{
  "vocab_size": 8192,
  "norm": "layernorm",
  "norm_eps": 1e-06,
  "rope_base": 76200.0,
  "init_std_down": 0.00451,
  "final_lr_fraction": 0.0
}
Each number is 128 + 24 x the weight over the matrix's rms, rounded and kept within 0 to 255. Layers, rows and columns count from 0. Numbers have three digits each.

# layer 5 MLP up, 768x192, rms 0.248, rows 338-431, columns 144-191
115110130135107118149130144149145123111122126138154130162139126113145138143125116112131133137128124133142138153148125113115143130103120140123125
142126105152155094105152138136140135160178158148139121138108177128117135145128132125124168158099157109140160204134115085097077112127114120089115
133174108125143150149119135115158157106141135121121095154114103138114111124150121114151126114144151147112083146115150163125124121110140107114151
150122097119093161159113120102130154083150120120142114131100080132087131093147130150124128068129112122178110108116117151148134132169119120110120
107108121180157147140146114177198157109143163116141146180152112123130145131124169138133080118138129094124163100140135118122097140159127095099139
153157132199117167120139100199126152116121144115074131125119113111122106131126112131134100141123122137119131100114082157093196113156127153165123
158112135160135101126118113118098128105160127138081118111132155127141147089135163124151141149140148108120154121124119152155119161136126158156138
169132118195077132159128161123150136138090131101072092140129133092145148130170116164101159091133114137130158089106112134127057173101171097109115
129133068132163141103103146171170118095132094159138144111111177126145107165144126178153115129174081114152148097186115117134161116111142094119130
088120104122147160101139132134102121108128127124163080171108151108136140147138134096130132145135132151124069126106138133123135137167107129149125
127154126158144084144124162119141141139097110112163120118148166107140112163149137139113114129162127150124114125104153127116097134126132114147164
123113113125149139110134126110145155098105122106120139085151119112155102162135106173130099141140111164149113147129079166096121154176092082141158
109094114115061168112175130107163086119127152093164090087119114107161119079148108102141138167129093127160121149112150168113107127158103119108129
122175127127171106118149124125106136138145135076092109161123110124109143085135126149160153138153154105118127148152159088154091174126113075165099
147152137138135114167113114109163178124078144080158109138107133099107166146148121112118144116168113131142071082110112124160148161096110127121068
103139112096091104150106165172144094127110192130091117132126107129112101121177164121133146146126120139149144141082065086149121149169109149106099
155116122166118154116103138121132115129127158091150088131136108120147123159100094148134138114129136081118108125103123108111078142135135114110086
160120125150213126166109141134122131146091111135127137132156149149127149145130169131107167125099139070122112130168150113127122102142141103143140
128141129090110162125112116110095114105162116097134124126165080141104208098162119153087129172148126138112161144175119121100117174104176094138100
105135177216124110099126136093097124091171135120138137144156144093127115130125121151155108133124139123131113128124135148123108082089169119127156
158167149118148136061118134115144114122158108140133119111133133136136104091123127092128123105139133154185120117142174121160128113123115153095155
125070124082134159091117186128107112150161153142101138086099107152116137120120125091128112095166117119091111150144069145067140139143169150128129
104114171159115155136202156123136124122139163115103145106161122126172113096162175152153136143088142098085130109099115143113119184116204140087093
135154141158150114173143111094107168109096129087137138141155092132059148149183105161052131129110118126148135120102127119181145169105089099125148
134129116183145117145130130144129088100100120111139127125107105128126135140110136139127083128067134146156079172135145160179105141149157136094093
101154129114147074071138116144136118130191122157138133065140147084132167159120116108121098125135112097076141108114128115114143105098136117132164
106081111117108153161104108112146115150153138163144173159126121156143134097156102107143106152165160182115123110077110146114112099121094156098120
153123114143124134176182099145139107102112089142149093096144102121106120098111144158132135150141131138155163091147114162165123099099150126110090
107123111134129133154150083134189136144128133138104140109113126124156103103135126132093089110153116148135173110128157115113113069125106119149142
152123148139089145135134189151156124152119069105112161105109092153169150150113083162146129089113089123138122142184152138111162099132122154109132
102124118112146123131130128090129116128138102145136111144086155096111136122132110087158126110120151079081147072138142077134106131116114140120111
147158151155167110130099111153168147108114084113157152137094100095144157161128140130132145153130157135120119106103100158090118142140102146068172
100148148164120102129137105141123079131126187161114147087101114113130127136143144127107164151142147105166154141097113149104132131156069122103152
132125071136127126156208145105075089095115093126100124093135149163119116125135123171106090169116149133113141127146121129139181103143121074130140
093129116134129159120148131122106120110116117140119114138134097121121130097110146129138163091114155103168109121060167083100157128135105087124147
151134180132133139112150162131110110137152109130121144143099131154120114158113130132136101148137091118097121103098129130131138137129120112146120
145100109132122145105114133083145068130154171116131131120120131109127134125099110126117093122113106123101140125133123100117113120174138129169152
111125158117127100166125152105205120109123126140099114139103092156122137128110103140125165135153142199138119089134120134105156137125102125077139
128123155113135113130106150164174089125133110161087099147110112145134116138114121142135127093120148136124159098152123142101111125142147133130132
133100082165147122123155079075110142169095111170115124143095105122113138156122137155106140075165105159104153096139097153131128151130131146115140
123180220133160110159143072146122130117099086148144126123173153099111119143125127112144137142106110141128120152104137190142122152112076128148138
071122110116090123137124067114118131144123128119203125111155119082176115131139133117133085135082099138087120143106133137098084115090150132085097
134115120141128175163164131086145128094092128062113100104148058133097154138120133135155147130126149151127124089128122150139129137146145129174153
153128113132104106116160107124108122127130119125149142144147126108073153119129142108088121111141111116134120145122122106179109136091096132140124
123111148113136102100123117125123139124145155118151107130133152164164130104125149129129154156146087146126115118105132170115135106126142132126145
153091141147149113129160134047108121129166118122137142163091116155108117134144108127201141091156173117073131146145108154122137108130093103097151
141098185129063126167144142125117135156120131126081125186119128107108120140141166121145130085148182152101133162118143144124106113115098104108159
122123144151107135159173120143122135134109099055145147124111144158186179107068164104130099126099154124130079127108161099145140131113175135143086
150112136152159121146123118166147098141133110116157112123167132143148101134136129177128116100109124103110075094098115140154161133146152097145079
139142128139149115135132112128105126142113134134140122132137152144136134114135160137134150145148107087125116159098112139141127137121138142139147
150144136116126120116134144115099115132110116119108128142127154148165114139105145116132125106130129122090108119129120104132157126118146131153124
159103116117156121178128099120128134131144105095115175126103121106143151145150099151136152108145136141146110162136119128125145143138130131125130
094097120138104157123113147135091159169090119130131129106182114109073124137135124108131129136086165130154153158135119142145148083139118145082136
128147162135152126126128098134157143121153137151086099151179151110127123211151117110123157117163124135151140157138087159136108166131169170112105
163120086075144107102121114109148126114125089144098136122118102131153140098124194149119155141111099126158181116124111097162122130119138083153170
145125144124151121144140092124130132139167127153133119119146116152131105111135138089142135147147124159159101118120143136116140120111116124112112
114130165096109151115138177181134159110112110130129158141107124176131142129109123148102140132155099189116115132159118142137150133134066091142147
093124116125106137132164074079107082126134139173138115142161111145087121167161141101116176125100100113122140081129106130161067175124177152107169
122117191145110121133160134144093146164116126161132121116092079125120116161140149123143151121106122126139115152130112090207082175095125127128099
126143182126147120140133138099139141115165096123122132113175092154106143123110133145139133120116142108131153104160091120127135125127132136152155
150149170116129138104108094124124147113120113149143163159121107104113112140119176121121090112156115098165095166104127139133116184104118115117091
102108129126100137142167170128105126148138154173146089131148151101135134115134113098141175143127154135093154136127114103123108110170141149168146
109129137133094156095092124145118143082155117116135104141129153097106089117162097147137110111090132108161124128164121122110120118152096154125106
150104132133157129166114150143133130070123111132092139095132120122118117151113101151152184120139165128095143142130088144151140085138078134122105
105113097156135123126112150132167136126127135111152126099113064109196164156167125166113102131098176158112138145104131159117156103192147125127083
143123130149166132122152093122113108117147111103174110145099116158157145117152119148151110151172158125144135159124131154091101144170072145126108
139139146138141112118145143135116130145173112156149120134117145166122118100099162146140086128138131095149125105159133168159124149149101152130082
087143107173142087124114150137125148160110124148150133104115108119138088088105143154151108109110150098131134135116143090164136088122118136117120
157127122135107101123110143164148144136124135134167112147116111136104156101149102114101116120151097149121097147102089137139086143121137148118102
146164164161150175155125129114136119145152135143155121171157135177129114099154108097100127094138107121146149126112099079145123163128113067133150
110118106104146157090121141138145125129147149141131153121097125117156128117114111117111175094086126127130113142093122120106120130081161164129110
130147174179142147135140116146110092109119108102159079106142201160132157100160117167182126132116158095106146135142145111126106096079178149164175
143140128170163120117132156148151139166107147144145116161087153135133095128109091073138136125111130123156180128119174104141146143119129149114134
129134121142083119152119097156143122115097118121095124120150155108089127150128120138158130116115139157103125102113142116124135111102123121051098
178141129125123146186156138170128134146129104112150153125145126137150106124112137110132139131137158096126115128169082161118140155103135163145141
117130083173128086120142100109139130112097142134105117132122123076137137133102128131127158148117143139153145108138147125122155119125121159106138
109127117094118150102122084091110186186148146132151096104107125099122098119125121091157133176109132124094122137115124123111114164115136156144116
159124084100149121124158103114146099111116098166109142155144102133136104126135117150133110188096115095144098144115168122146149166067131132136156
121142115127156115143109132136111127089115146097127185182091118120150102106105086127181109084124098110131146126082082073096134103093118120109154
129122105118133113126077148137101135156085143111066112102115143175110123107116121156124107111114170166136094111135110170164106127101132150140098
140160130145095133088127125133106170114112128121121115120117143129168096114127190126144104148122123144139136131149119135111084127160125162138108
162150150145117101143102098098151145106165110134135137101139118130114116164149125125157078105128114121129173157168127132127097134101131115118119
101158148130118132156130141141095119142089108145097160111132155153121157156130109149135110094138147158122085121127128147132119120135141116157111
142157147130148159111142127166124156128128108105109107094131139114096076113166125133129121120129144114117113091098114109149143119164125146169126
134114132135155121131153115135124100123139159148123117128130149121093117138155120111110125153112125157134117117147122106159139186109091106133133
080140142095108113134125116116150110140132121128137129119141130156127161149111132147145091140087120151127101134104153120133153122138114102154143
159138120133143158136126134138121100119137136122110108150145161169135177113129165166174138115108115111136122130097126110113143130121106135127173
158130161155120144173140112127142129097140117083121105114101160138141094150176143108137096094166128095134151144110183160144136134125110166125099
137134171119089100113143118051113127112143119155164121140133104118142116118083126112158122104135087153117089149112151153144188148115157128118188
099160150135161093074149141167121117108111135130161129137122141142173149143146117121132173174098144109136132121130126145173110128136151131079101
129122101111154121165116088121130145147144114115059092119093138082119122113120142122147136149149120143125148146146127156119149133137118110103114
091160153135138151136131108122160112123124162159137122118118114148146078071149156132143112100100145132129158135140137141149104135139111119096152
123131108136115145129106119095129132116107136147133140132107162120137145151101110080135106158156156134140117149099165101126131133108173148138123
077152154161129122111097117100097135165119118116131102097123138098153139141124126119119132117114109114117134131148171126128119180155085135158117
# layer 5 MLP down (transposed), 768x192, rms 0.239, rows 338-431, columns 144-191
117128172142090107122079126128134096123134139135113122148156126141159160120085127122083173112125164140153161140135122097104144136115100118123119
125149125115108126075088145122131137106099128120154094118083148126087138082119155130116097091126133138122132081121066179148111121160116187158162
137119139122161126103130132131125085117099109118131158129117102118099151133102122124103100084101146144128149126138149115125135150122106128134137
102177124117136088181136137155155122158132124183075186125078134099122139133125101084116102101146104133128120099141123134170150099136095164125158
176107104119167148100130130166103219164136141144163175128094114167132151110157161149127125081136092114128183183134132134115135075097079082097090
103102119135151123157135143160164177101160111183178111115104139148123167103119111147129135171104136140128109099104154108162123137101126176092123
109128128130086138133079121149151118130102149091129127114125104118142126139123138112120116118115135122127120116154108135133141094139135125123108
167113143182106125062103076126163106096122137125108094160147130140146155109103153149137093091182066158100163078118117138102135134165141128134109
101165156113162097138189098108109155103127131131124147114156129116103173093178117077191126132140181176171076104110145066175113101153142173124095
109144099114150138152126142143165140105130111119136106144146140142150111137113089121109126127137110112082073093119167069134185113109117142132153
168127125186135105142165189152141094102127119093086114184141133113159141126125105129171106109108134128178095098096129110121156096146147211144152
089059129172112144137192130173115137123086188114096117118120123140165092144132103155120174141087142085143105129087117119147138086155107138161133
151128133088072125137178164109099139103092152132146164102147169154123108080128139112118114099112106144139168115129144160154130140076147122140103
132189121122150140136166155089117088102073089126158109137151111152139133128126123098099126156136197099115108132157139104117162126141067147137092
148126126111135125131108155120146116152133169126154131109129112100126173155171095127107132149115111143096121116120139114115158182143090081113110
068123144116163120121180183106123163117131181137078134141110073139154104151121108114137165127155110095166106090131092152118101189131131143112140
145122096122079120148120135113130161170114083151119177167139155129123171107134090167105127149106131147155138107085129163078128157094114109108112
135107123156140145122088151092140176148117092157102102138112143155179165112137157137112155158132142129118125122100115091098122128188135082153141
133160112130158123148144124171144119129137089141132113099093109154150150117137141150142142138080101095117088127146172114107127129149120097189120
119098143123124134151157123081123149098145160120126114106125144156132102123109174165144111149077120168119135151149170160084160115100129131124134
109128135144133117146119137138139090085095122131120110111096119145104142130114142142103126139149107129144142144118118151150150123140141149153146
150127144112161102152118120112168149118150148141130147139146152135154142164141105124165094142124136127095116119095082128145110143134147124134146
056118155096124105168181143104073117120128139141127110131142113142149110094121162136168169106128178130146099112058143138113141110160126153119125
134131165129118156144166103142141173102075177092149169093160045106129139121130151153102126081088105137135151157136166150142159104095086072133144
081091118100130126120138108169137182143142132097104135135117093116149118135165145106167167152102090136157160141149120122111125133131102055180134
141156114167146104117118132117142125134160144105114171097153140112143140115119162100132166146071137134124140155112139152151125073140108111126174
112132126176114121139137097132167142130165183114123104141127152142138156116108142128141088124116128113106154107144174134116128109099122128112141
143088120124115129135140075115114165071148113181128153139077120165127151155139141189145151121102120141146129101160133099119148215169147113096120
104150128112124103122110114168146160119131138156141137120157088134117129160170124114130112135127138166165131178142094171135133149107171113175122
116161153170105115134131150152101096116140135176124125152128136118133133141143090114144115111119116142143127091104061145120137098133159115154124
132106155129139127172141136081179099121070128146119134111165131162127124112096109118129151095131125115100128156153117152105155164119172156142156
116144141133119123100131145103129088123154107064140094117128085146120099094161166130148103125107173127126153091150143112227150159084129122135123
148119115111113066125163102159139112160128133157101152143128078142126152172107142180067079152138110103160115143149129102101120123160133133114132
120142065151118120128101113111184085114137092134115152107162115128112145141104123179102104162133107093082101100191103142143143132118130085138126
117115176096131096071134150142128120120089134123126114161119119140136155065158126106191159091116130056165098172129081108119112111115113151110145
105097146146100142122101130150132122107124130141156114129129132131119127118131148134133146110135106125126132137136133118142143123140115146118119
163139137140102117058130108153133096146105182127133121137134113145143160148141131153085125128088157151136141138109089134094121177104103141106105
153141126102111159040149132114104113097116107157144131116161101133134160111137139130142134137159111125119171116146126125165123109140131107134104
094140141149097133108110103119086153121150126159110135111122146128121146100096181117113143129121158116137120156114139142106141112146095119090124
130135185171095142149105145131178176086156100112131100114125082131104130116121130163138121118116136122098125126132084106149102142150100157147147
134105120100156109106083138126128158126136078114140135162101094166104162103141139110156164075079126091111144101107121141129108107120134096115179
095114155134145163073162129153125156155126112101117084161135121120117130139139125134106144096130110106150125109123154158165162123131126112146146
127152150133143133081162133123144131131153109139108102132131155145113128146119135152093106067122130118155115116129074093093080180108115133134137
146144158117106125143127111106166135127134187122113109136117119104147129117150117125133195150142096097120157090130128146107112142113110126127137
104153094109128151165156139140133121113145116165116159104145080140132098150163119155132105100096165108106102144106116084182177093095137136129133
134179113116125138094124134103112145162111115153104135120143151118134157160092191090114138133155144131114090124117141076175132105157120154180168
147069180135111137154175115106202100113111173148145102132096125123146142139115162170128115125138179142143093145139127129102110124114150180128127
155087160154079121161095140137172102112149130169141103104119149145125108091076136134163089168156124115165136082126124133141149101139115104098123
119137134161150115139091158098100185121099114096150122098132149123100104120165119144104130156128142124131139138155151132097086132147120168111156
123116146120133124117135138148117127107122112117135134136119104144130112119132138150117135141132106070137126127123107121135113111126154120140140
087155169165140121120068157166114163100139110142084140134128097178157127111127138122069157132148135104126124175133113108113123109160156118128110
104119136124124138109182137137128134132144118113143166125092151157108130132131146136110114099104109115124124125144115111115109154153175143105136
110080122132167135076121150131135149147140140126118095110151139127120095088144115159143213127144112101150133136121082092116128109164137093113130
138177119102129161166117112123137110151109203116105132164142153082164138176092124126096143099101171125128101123127114158096146183084127107126194
133140125127145126136139122108113116123141080106128138109105124158126142069121165102135134074128082138154113133145058083146146123117124092089164
153113130150185098091121137135119092126150162124136107129101106151119108117118099093129128118099165123136143146159108103113164165131114150120104
109121142136169114139120124130119091101139153132150107113139163133161147116162111129168159098101154115129148162133096126152095129086143098137093
163102138154117187166141164113125135102046186121133119178159122138154143137138068085156166135125148134086128099122114083161105124176106168112153
135171091063119105080140117144136178141113128127122108126132125125137150123099117129123123125135156155133149134095184146130150067142135118137185
122102165124148138144114158108154131105171084181138136141120145130167127137104107133142092124143139141100127116101120126131132108111112103104174
096126120127140152115141166116125117113112142113115107113117136094128117097162137177123129123142109139079136120123145131129148114129130144125116
149135133135147114135131143132119072155116143117134120165101152146129136100148100126172163102152143147084092131122094134131129134097106157132159
101126145147131112141111194158110100130145108152116101148061146142164083151173123104144135120146151138128143187136104120183132166094125113145159
140165085113126111102130101106135145124119082151107149122119170118124122150084089133074135172168161108107137109097104143124132132125174134142165
141125082140136121127119148152119127164143160172110161138157147138151127109109099082140168173052113143130082071094095117152148153158159104149105
096131157098140104143081116110142125109131138117175135130109147137111133114147099126118085145139144128126136129126092131110124127098109129134106
136144133103158136124165123158104144120130150101104104142109133118134099138132164145137131117129073137135134129122123106144125108097152124160158
078124157179104084145122149138112116137123162159156124097165112119123104098114156100149169122152128143118092102138167185183139101130123117166121
132120120142088141112131146148125139126137133127168124122133078124094109154168126141145144179148140158101118128169158160157137099119111161121114
130116141145119138116108119139099126123114121134124141102164103105167089104102136094148125136142077163142133122150154100180132137116090123106125
105146134120105080133128131107124187151060166138172153133152132135131121170121110133127078125121102158083090096121122149125097160121124123193134
143131147140119134156097149105149136139157092146103123126144163130117148141093148082110090157154092160150118104099171101196119137102165103100159
093136094160149129169140140120145109158140155136133136137132136126114075101137112173190127146117117131121142134117174138114129092127128127114131
119120118112134133085138117115134127124131128111134134117131102148117124125112124128136109158127108115134107110132107113144123130133146108127140
144150106099113115135105136074157168123122154112095109127140112137146113109092139081143137114157117120140130114128149111146140152091128134132104
152131103122125125110118158126115128136166131183135097163112124086144119145130158147113166113134116128120108134142144103117128127107124130145156
134122129119130136142122136144123108127134143142146129134139120114136150146105117130118131115126157129108117125110127142118169121134108129100115
155154109114164149083133127105118142131138158131095133096094116173139125172124084093116131135134079113134093156131102126165169142122159153096089
084089170081119137134086160120100156124127082125122091151170161184157120123179121164176091112091161186173127170105158138109146158104100117093161
123096113121113147085111147107120147118156117118115119127111113142118116150112100147115106121132120133113129127124125142156105140138133129127143
079148178109137119109122090120153091122126140132133147147119115143155162098130148148113131146144127140120113131143122121125094089154132145129110
116066114131102124126127109156115084140175065162113186150111119176098095137164155121189173115170147127155111111142138144153167148134094130084108
122146138102149114176191115116164133137118098169139123126094110116151090116127142112166119145156106126136126110142146148103138117140128130126176
134084149120141121122167128141160135108144156149119127133099121153134120086125111112158095122116117106145120153146135126145104121124126092160132
122138142149130123153183130112103141122105092109154131134126130101105101123142102123177152140134109132109141075171180170190132087126092118128132
141093119125110120117147122096105113100108155180161141128093131125155122143128129108113109128122065111101125143125125100117134153136096123116160
113125144095136089109145111085122160113132109160136127139105164136127151131142119131108123104100119102110156133150135120105126163116152114128138
154124123095164096090113158139077137083104136120095067143164116145130088152146104111144120105116172122155161100113094150214084143118096130115179
095106131110175118067093094106080118105127096159129132155079118129146123103144128137119156130188113116131113150150112124110139166124122101139172
094075128112147107144111100154152116164146172140124139126152135120146170154161167099177181163106131086124126088143132106123060132122102105128125
158128123134109133142109122172108095101113115135163142132143139101106156114113106140123139137130096155136090145117138131110125119132091159133099
081129120129133132146196148101145078140167138147139106124111183114094107113140081147125131120125137127133142140142118140150120120134139151122120
103164122112125119092119142138128151096167145117116142120125115111103144148123152132142103104137113095142095139147112134142127100125147129137135
126103104137123112112106152132138128128100168111106100123166155142132108118138128136100081200112113139120122102133157106141137098118169155092139
# layer 5 MLP gate, 768x192, rms 0.24, rows 339-432, columns 144-191
105122114113131098138127134107086096178133116118143112145129125131106158160105109109095088146103120095147161145144139090126123120135149159135124
120119074127119142109145104120132072134095121125126160133149129096123106139147114127111089143102098089167145124124107111133147100142097146138134
149175116134108107137094109127151089122155159091159099124109111129139143107160106214142108138166132089142169089133143135109102134133116120133154
102142108175114107132118118129209164104112151100131130158133100144158117147134190150150131109118130106090124093145134115131100098109118144115130
092119115139109126129165113107124116095107105101114128108131135130106131112172148114156129142112129113117143123129115131070124148154129132150127
139137092131128140123110143109122115139134091138142136138148100144098083134140113126054121098130096155139107109131130098111119142133107103135106
103123152106158169137096122101081100136162139109095130160134092130110147124131094079169090121114130147143153146124121117137185095145137127166138
150110101146128091143122158193126090174118152105132161090106157097110111127120051174139114091145127094141116168127100130099135123170187154087133
091131124133147142138117095156151116111139099161102124166146121100101127110103108076146138127121095111140145101088154126108141155125167135168149
147109120105101136120104109154123102116071142085134160137121020127131099130139121142112160159114092089090137160175078094155096085148063127127124
179106123139135117106046163088131118113144142048094124121165121141123103117140124159125137105172145143096169116148137098121111125101137102127165
162153112138146107125126098125106145091125181175094130148157169116124154134159175119095130124110097114067142084146149125114138141143137085108096
144155102123124089141128134143101101104111147094106118117112115173109141190089140166138133149111181134142171146084130096104151150172119060113149
145136085158133106121171158104106126134112114140101146114126131133157117096114175156161127148110161099097122136157148141184134116113130096139126
119116115135132070134123152142123117141145141158148080143117106084150102138141119164133176135104133110128109144105151162110116139087171140163128
129141114125130150145115102114121111166165177157104119149150188127137150142087109096105157127084144110144123096172058128124051082113142124105122
095139145127096181126127156145111110120133157143139154119098127142086160104118118120121080167151109154153144104091102145094108084171120123084121
125126148124100133148118140127085091108157139106131094088186117138098168131142155161099122146149138122102187168194064125103148117163156125131073
114108100153125102102124141115164114146107160147107116083132119088134147140146125144102104164117134136107140116128101152078133121112144157130104
095094110121122110162138080105096120142159160103140159111144070145154089201130137131095132147127123135099179112128109095136142142137137122154187
132157114121131146095082112140105150111120128108107124197114101139125105113135118134139105114070132116128136157170144124173121148073120122108141
106129143116129119130143201111096123116168135162130133142115128094140193161114123117167117174117145139116144135083164122103125139128139105143129
109118122202073167135116141158096089112170184119093170104111125139151138136118135076171120177138117113114159129073105108124073129165182119128102
125106128147121115145149165144103135127144132109141150156131146129127120124115155114139170118143104131106090136145117142119124112136135130112158
165098105080106160178116154177138161144125101141143108140127149140142065115169118155151131115127179148128100143119095147111146145120119138136090
156134124141139102141143129115092121149132099145154149075182155121128125147080130145137101141079104086129131147136122090122129144152168125156142
134134126113138107108095173106129161162143140117103134136124139128136122132129115142134141149130128122103111155073156095081107164099122072116106
111168119152139092118144127122198160141100136104120116105137123127160126135104127121127157132111123181140154155095134169126135137110174142121139
141134136152115117105157164151129084123134178120102106170137149134061136135074127113080130129149162142118128123105147129122128159125138151120156
126096115087127112119126090138116147132138071107131105083122091142163109103150160162107151112163132091127118147116124170127165130113097146127134
152123131121082130160152150136130088087179167103109144137156138088090107108103159130111130136125134149119154171163122114162129109115118115150152
129102198124129129142109141131098109098112108131146110144119140100096145134148112146105102118110137117143130128148165101137132145129113130164121
117082153125087127127144108155119122152128200075135134130110139122101118137134119122127161082158164108177125109086136144077145142138105176133133
139107168126139098175088102149121142136130143154119119141100151158154136117153154178128104108112135139122110106119146123097098133152121142085108
118143146123119129161115090075146087117105129146127134113137114123161126099148103147141122119133113156125161153131125134118165124126163134115123
113154144125103111118104112155102166088160102152156156137148161151196108164116149145140143144100107117126174126134143166129113114141145108111131
146173118136130118164125101151112085140114117156136104144163097100127145132117095134095119111134116115090156140107115125085117133149103115103132
126130105123129171133145132141096152121119113152122127130128168095120113105162155141128155123142164095122126154157136137079138138115128156139114
121079093219141132120153047040158098113148126117159151116144121145138154153112123137166168132116150128050157081138128131126122130134157166137188
135140180112109154174136113142093109141131105154119097129123109098142137156130091130145141162134115170166169087082136111138153122138156151141087
176147105153149147109156107116117120114120143138122124129115131112133144146190122138136098125114138129077113140162091054172111104174174100121092
153158113133104109125113145164156149157162130175109164143149163136141127135123141133128132129128116132093148147123157130117135113131139155096140
167132145088114138125088146182099106123156144143165126173112179107143116092135129183132156113072070144146147116149160178138142102110085101151102
110111174146057161144144195146142143131142170145090149099135118086124125101151134158150156134166125157130170126103114136128129108138156141139120
125134171103131176154157147125027154149136177079098154164141175120128112114092134129146145109110120134129112143120113124160162086170122131153149
118130105125093126162160102147122137149135168107145183142091135102119140157142127136139075134184157105138134155115120125152142093129118117086160
169114106097121123148140128160107123157177158137151147124085141124087098095145062108085139112108112090108106168184118092149145126118129127157153
103146134125158137186092095106185103111116108101097142131106117115116139143122148143113149062160106074090091118166111140175147114145131149093116
157120128155132124157142101130119132139049110124097124140133172110135153099121124137136146100160128126154117139098163147154173147136098151130117
132096155147100090138104136133131136144113150140117138166160115122106157082096136134136169105116109160099085150120161105124154130106155109102143
136116119153129079159120128149109105112145099110094143134116148110170137153113149066142143144156110125141132170081115132145126130084115143116132
113099132156151163122121163125125117168075158113074142143163124141146102129125108147121148178123106090076114155153115091099167132135117119100119
144108076141125129153127143097126090126137090082160155156178139113118149084097085121153154125117132131125143097101161093106136082126126113131070
149121184138166158112158141146125062156124131173146119129122124151145156129151123154141129126131115152138163111115123112076118103126116110135102
142131159108129138142101119097118108125123183142115105117127148134119132180102118134053100118112178130120130156119093186110107099146138128123137
138093166109092092142126049117116110127133142143141091158100151108149110128119103114145142111114158132170118140118122091119151144138145119107096
111114171156142178139129126096089130117155091144085162144157150097117147173092136102091137176112102182093150146178113115104131160111158125130139
086102165134147122150142131125130100104164152140137128152163076156106111182148160154144145106133156091113095121115139090115096132093131157130128
139161162157119141140124132147116075145138144080124118133145121150149163158155107161106142145131123132143124138130120104098157118154118123070143
112111167138124117097119125100115156135125096110147154151117126116137124147133157111093120122138098157142113154127159132160125179142126120104116
129123140106139109155096100138115095116060134097140138118104095129124090085104147099125139134139095110120177149105145140102149136105136147128109
122128122134146135106131124135114079119172095145086067121156121137111134091136109138126141067150143145083119104116125039128184161151144087119146
118090097192104118136158127114124112126122141136138147124109118114115118130118157102138097124107102120132116133143145105132114088112152124154058
092161160098106119122089096179086119126133120078155099143125071073133121057128108131083146043124145127115131138120108144157111084146145111192128
118123134172129150103139100068105104137144115174149109123086123182124117113185178122126109153140107133084120118086147146128098099113131136137113
114148140147135160116124136134112150154135128116139112117109137108138133108102160132145121138105141142122125144152152107116144137110130133098094
122143110144140109131135151127154147126148100127140123140112133095127138119146119128128084148133144116123115136124145118119109163136155125170117
096112143130146136125114136119149089104102135114101134108143135115186125139129168122116128119096131130130099107163155066132143100131141114128168
132112089133176116136097118108094113120145129109140127136107129114130135135160139108123153119099133109118160148145114173116107102140119131111117
139103176178133137122118119150071104145169123112117129104140103126130117108131163102111122119162084093126159170174152104140132128146091126113166
141123096119134097146126131131136117141127172146119112139155103184093114124134117155087111149124147151122089134149120128152123123136115073127077
151133122105133100136118128147123146137115149137172125148094142154109117116115123106156130113110130114131158125134177102102119143106123116118135
137147151127098103141150105141134094114140108117118107112136108115129099143125102160138146159104118115108137129141108139121109089133118122112129
130129102137143154135165128088159119117107127129122144146139137121090136158115150128133133123130153085153097118107159121106115124144142135076169
149124122109132161156093131132144133123150164114122114103129131078148174148124124130204159105133121154107167095133129096116143120166139163172102
109138144139115126155139155124140106139112132112135173165160121148123153154130096147117139119124102150162118122141096112120133102103146119121141
171145097138119150120119114105109119175124102130159128099146116124156123148133061148139144165124153104123127128158100127105126144113121135111129
128094124159119075155104131136131156102158161119134150103139148174133145095162084150116133123135081142140109100109130122067128135113083146131135
151128111128125131133142172124114140127175134144127127118141091148130099144119156123142138152137098118101112145150110117136110133132141144099129
110128154109141188115113105130080117083123108125108117142137112127126144081105113083141083129075136126132131141123146160121090127134130168116125
127148157146143190104069135119063147132162089149107164115126102151112098147146144130108105128113149151111159077135138121154105171104111109155132
105142097109105125147116128113098114140132120117133165102119139138165113159113138144154094106129143131125125130112089121099139121150121140119124
101099103140116139115149124113107117100125163131100167094125118129151141122116137095129126148135126157103152121127155088121114141131109142131137
117116127113122130142174137136145121129116138131102120099139152141099150150149121122118142097107127137135092164171105139157148159104094105116140
132103129163113111082110132115114134123159141084118143123161102145151111148100103132127135127133130109127147070139134110085135066102121138155138
137119114124104128105121148162089129143112118113143158125117088156125145141105144168150125169108145151142109143135144089153131116152113121114140
133106112130123141111112162112110172192119169089140158099120115118146153125131121152128154141103123192103092084143079124110137097126135089154119
137158103139103150142107108121131122146115144147100145135132150149120102171144150145106092123151105138118134119131129149143127135130097116132135
121157170139128119125152184145104125143121114144152161103125157133140131149083145137090144105131147124132161129119130149113159102152107125110185
104117156152148151121140124111128081138134095133134160114154130117093135084121141114076101119106165126149133125133146127139144113136140113146121
076111137152117130134105120129115098125148185120126124128130142157101140133139095157189109149145108110159125151141122095131100101123140119130152
093101148126119085126177110156146146120135120049102098120133137115158157124156115131154138107110118157147128144160127114112139105124106130137121
102159133168131127148163111140112156132080085111125137073073181125108147165099126124126097124114130125094159138140160148138141116143120129156127
151120113111111149115118157123119113111128152113156122134146113118141120145133131120144134097136140101100093111137147142102141106155125157164100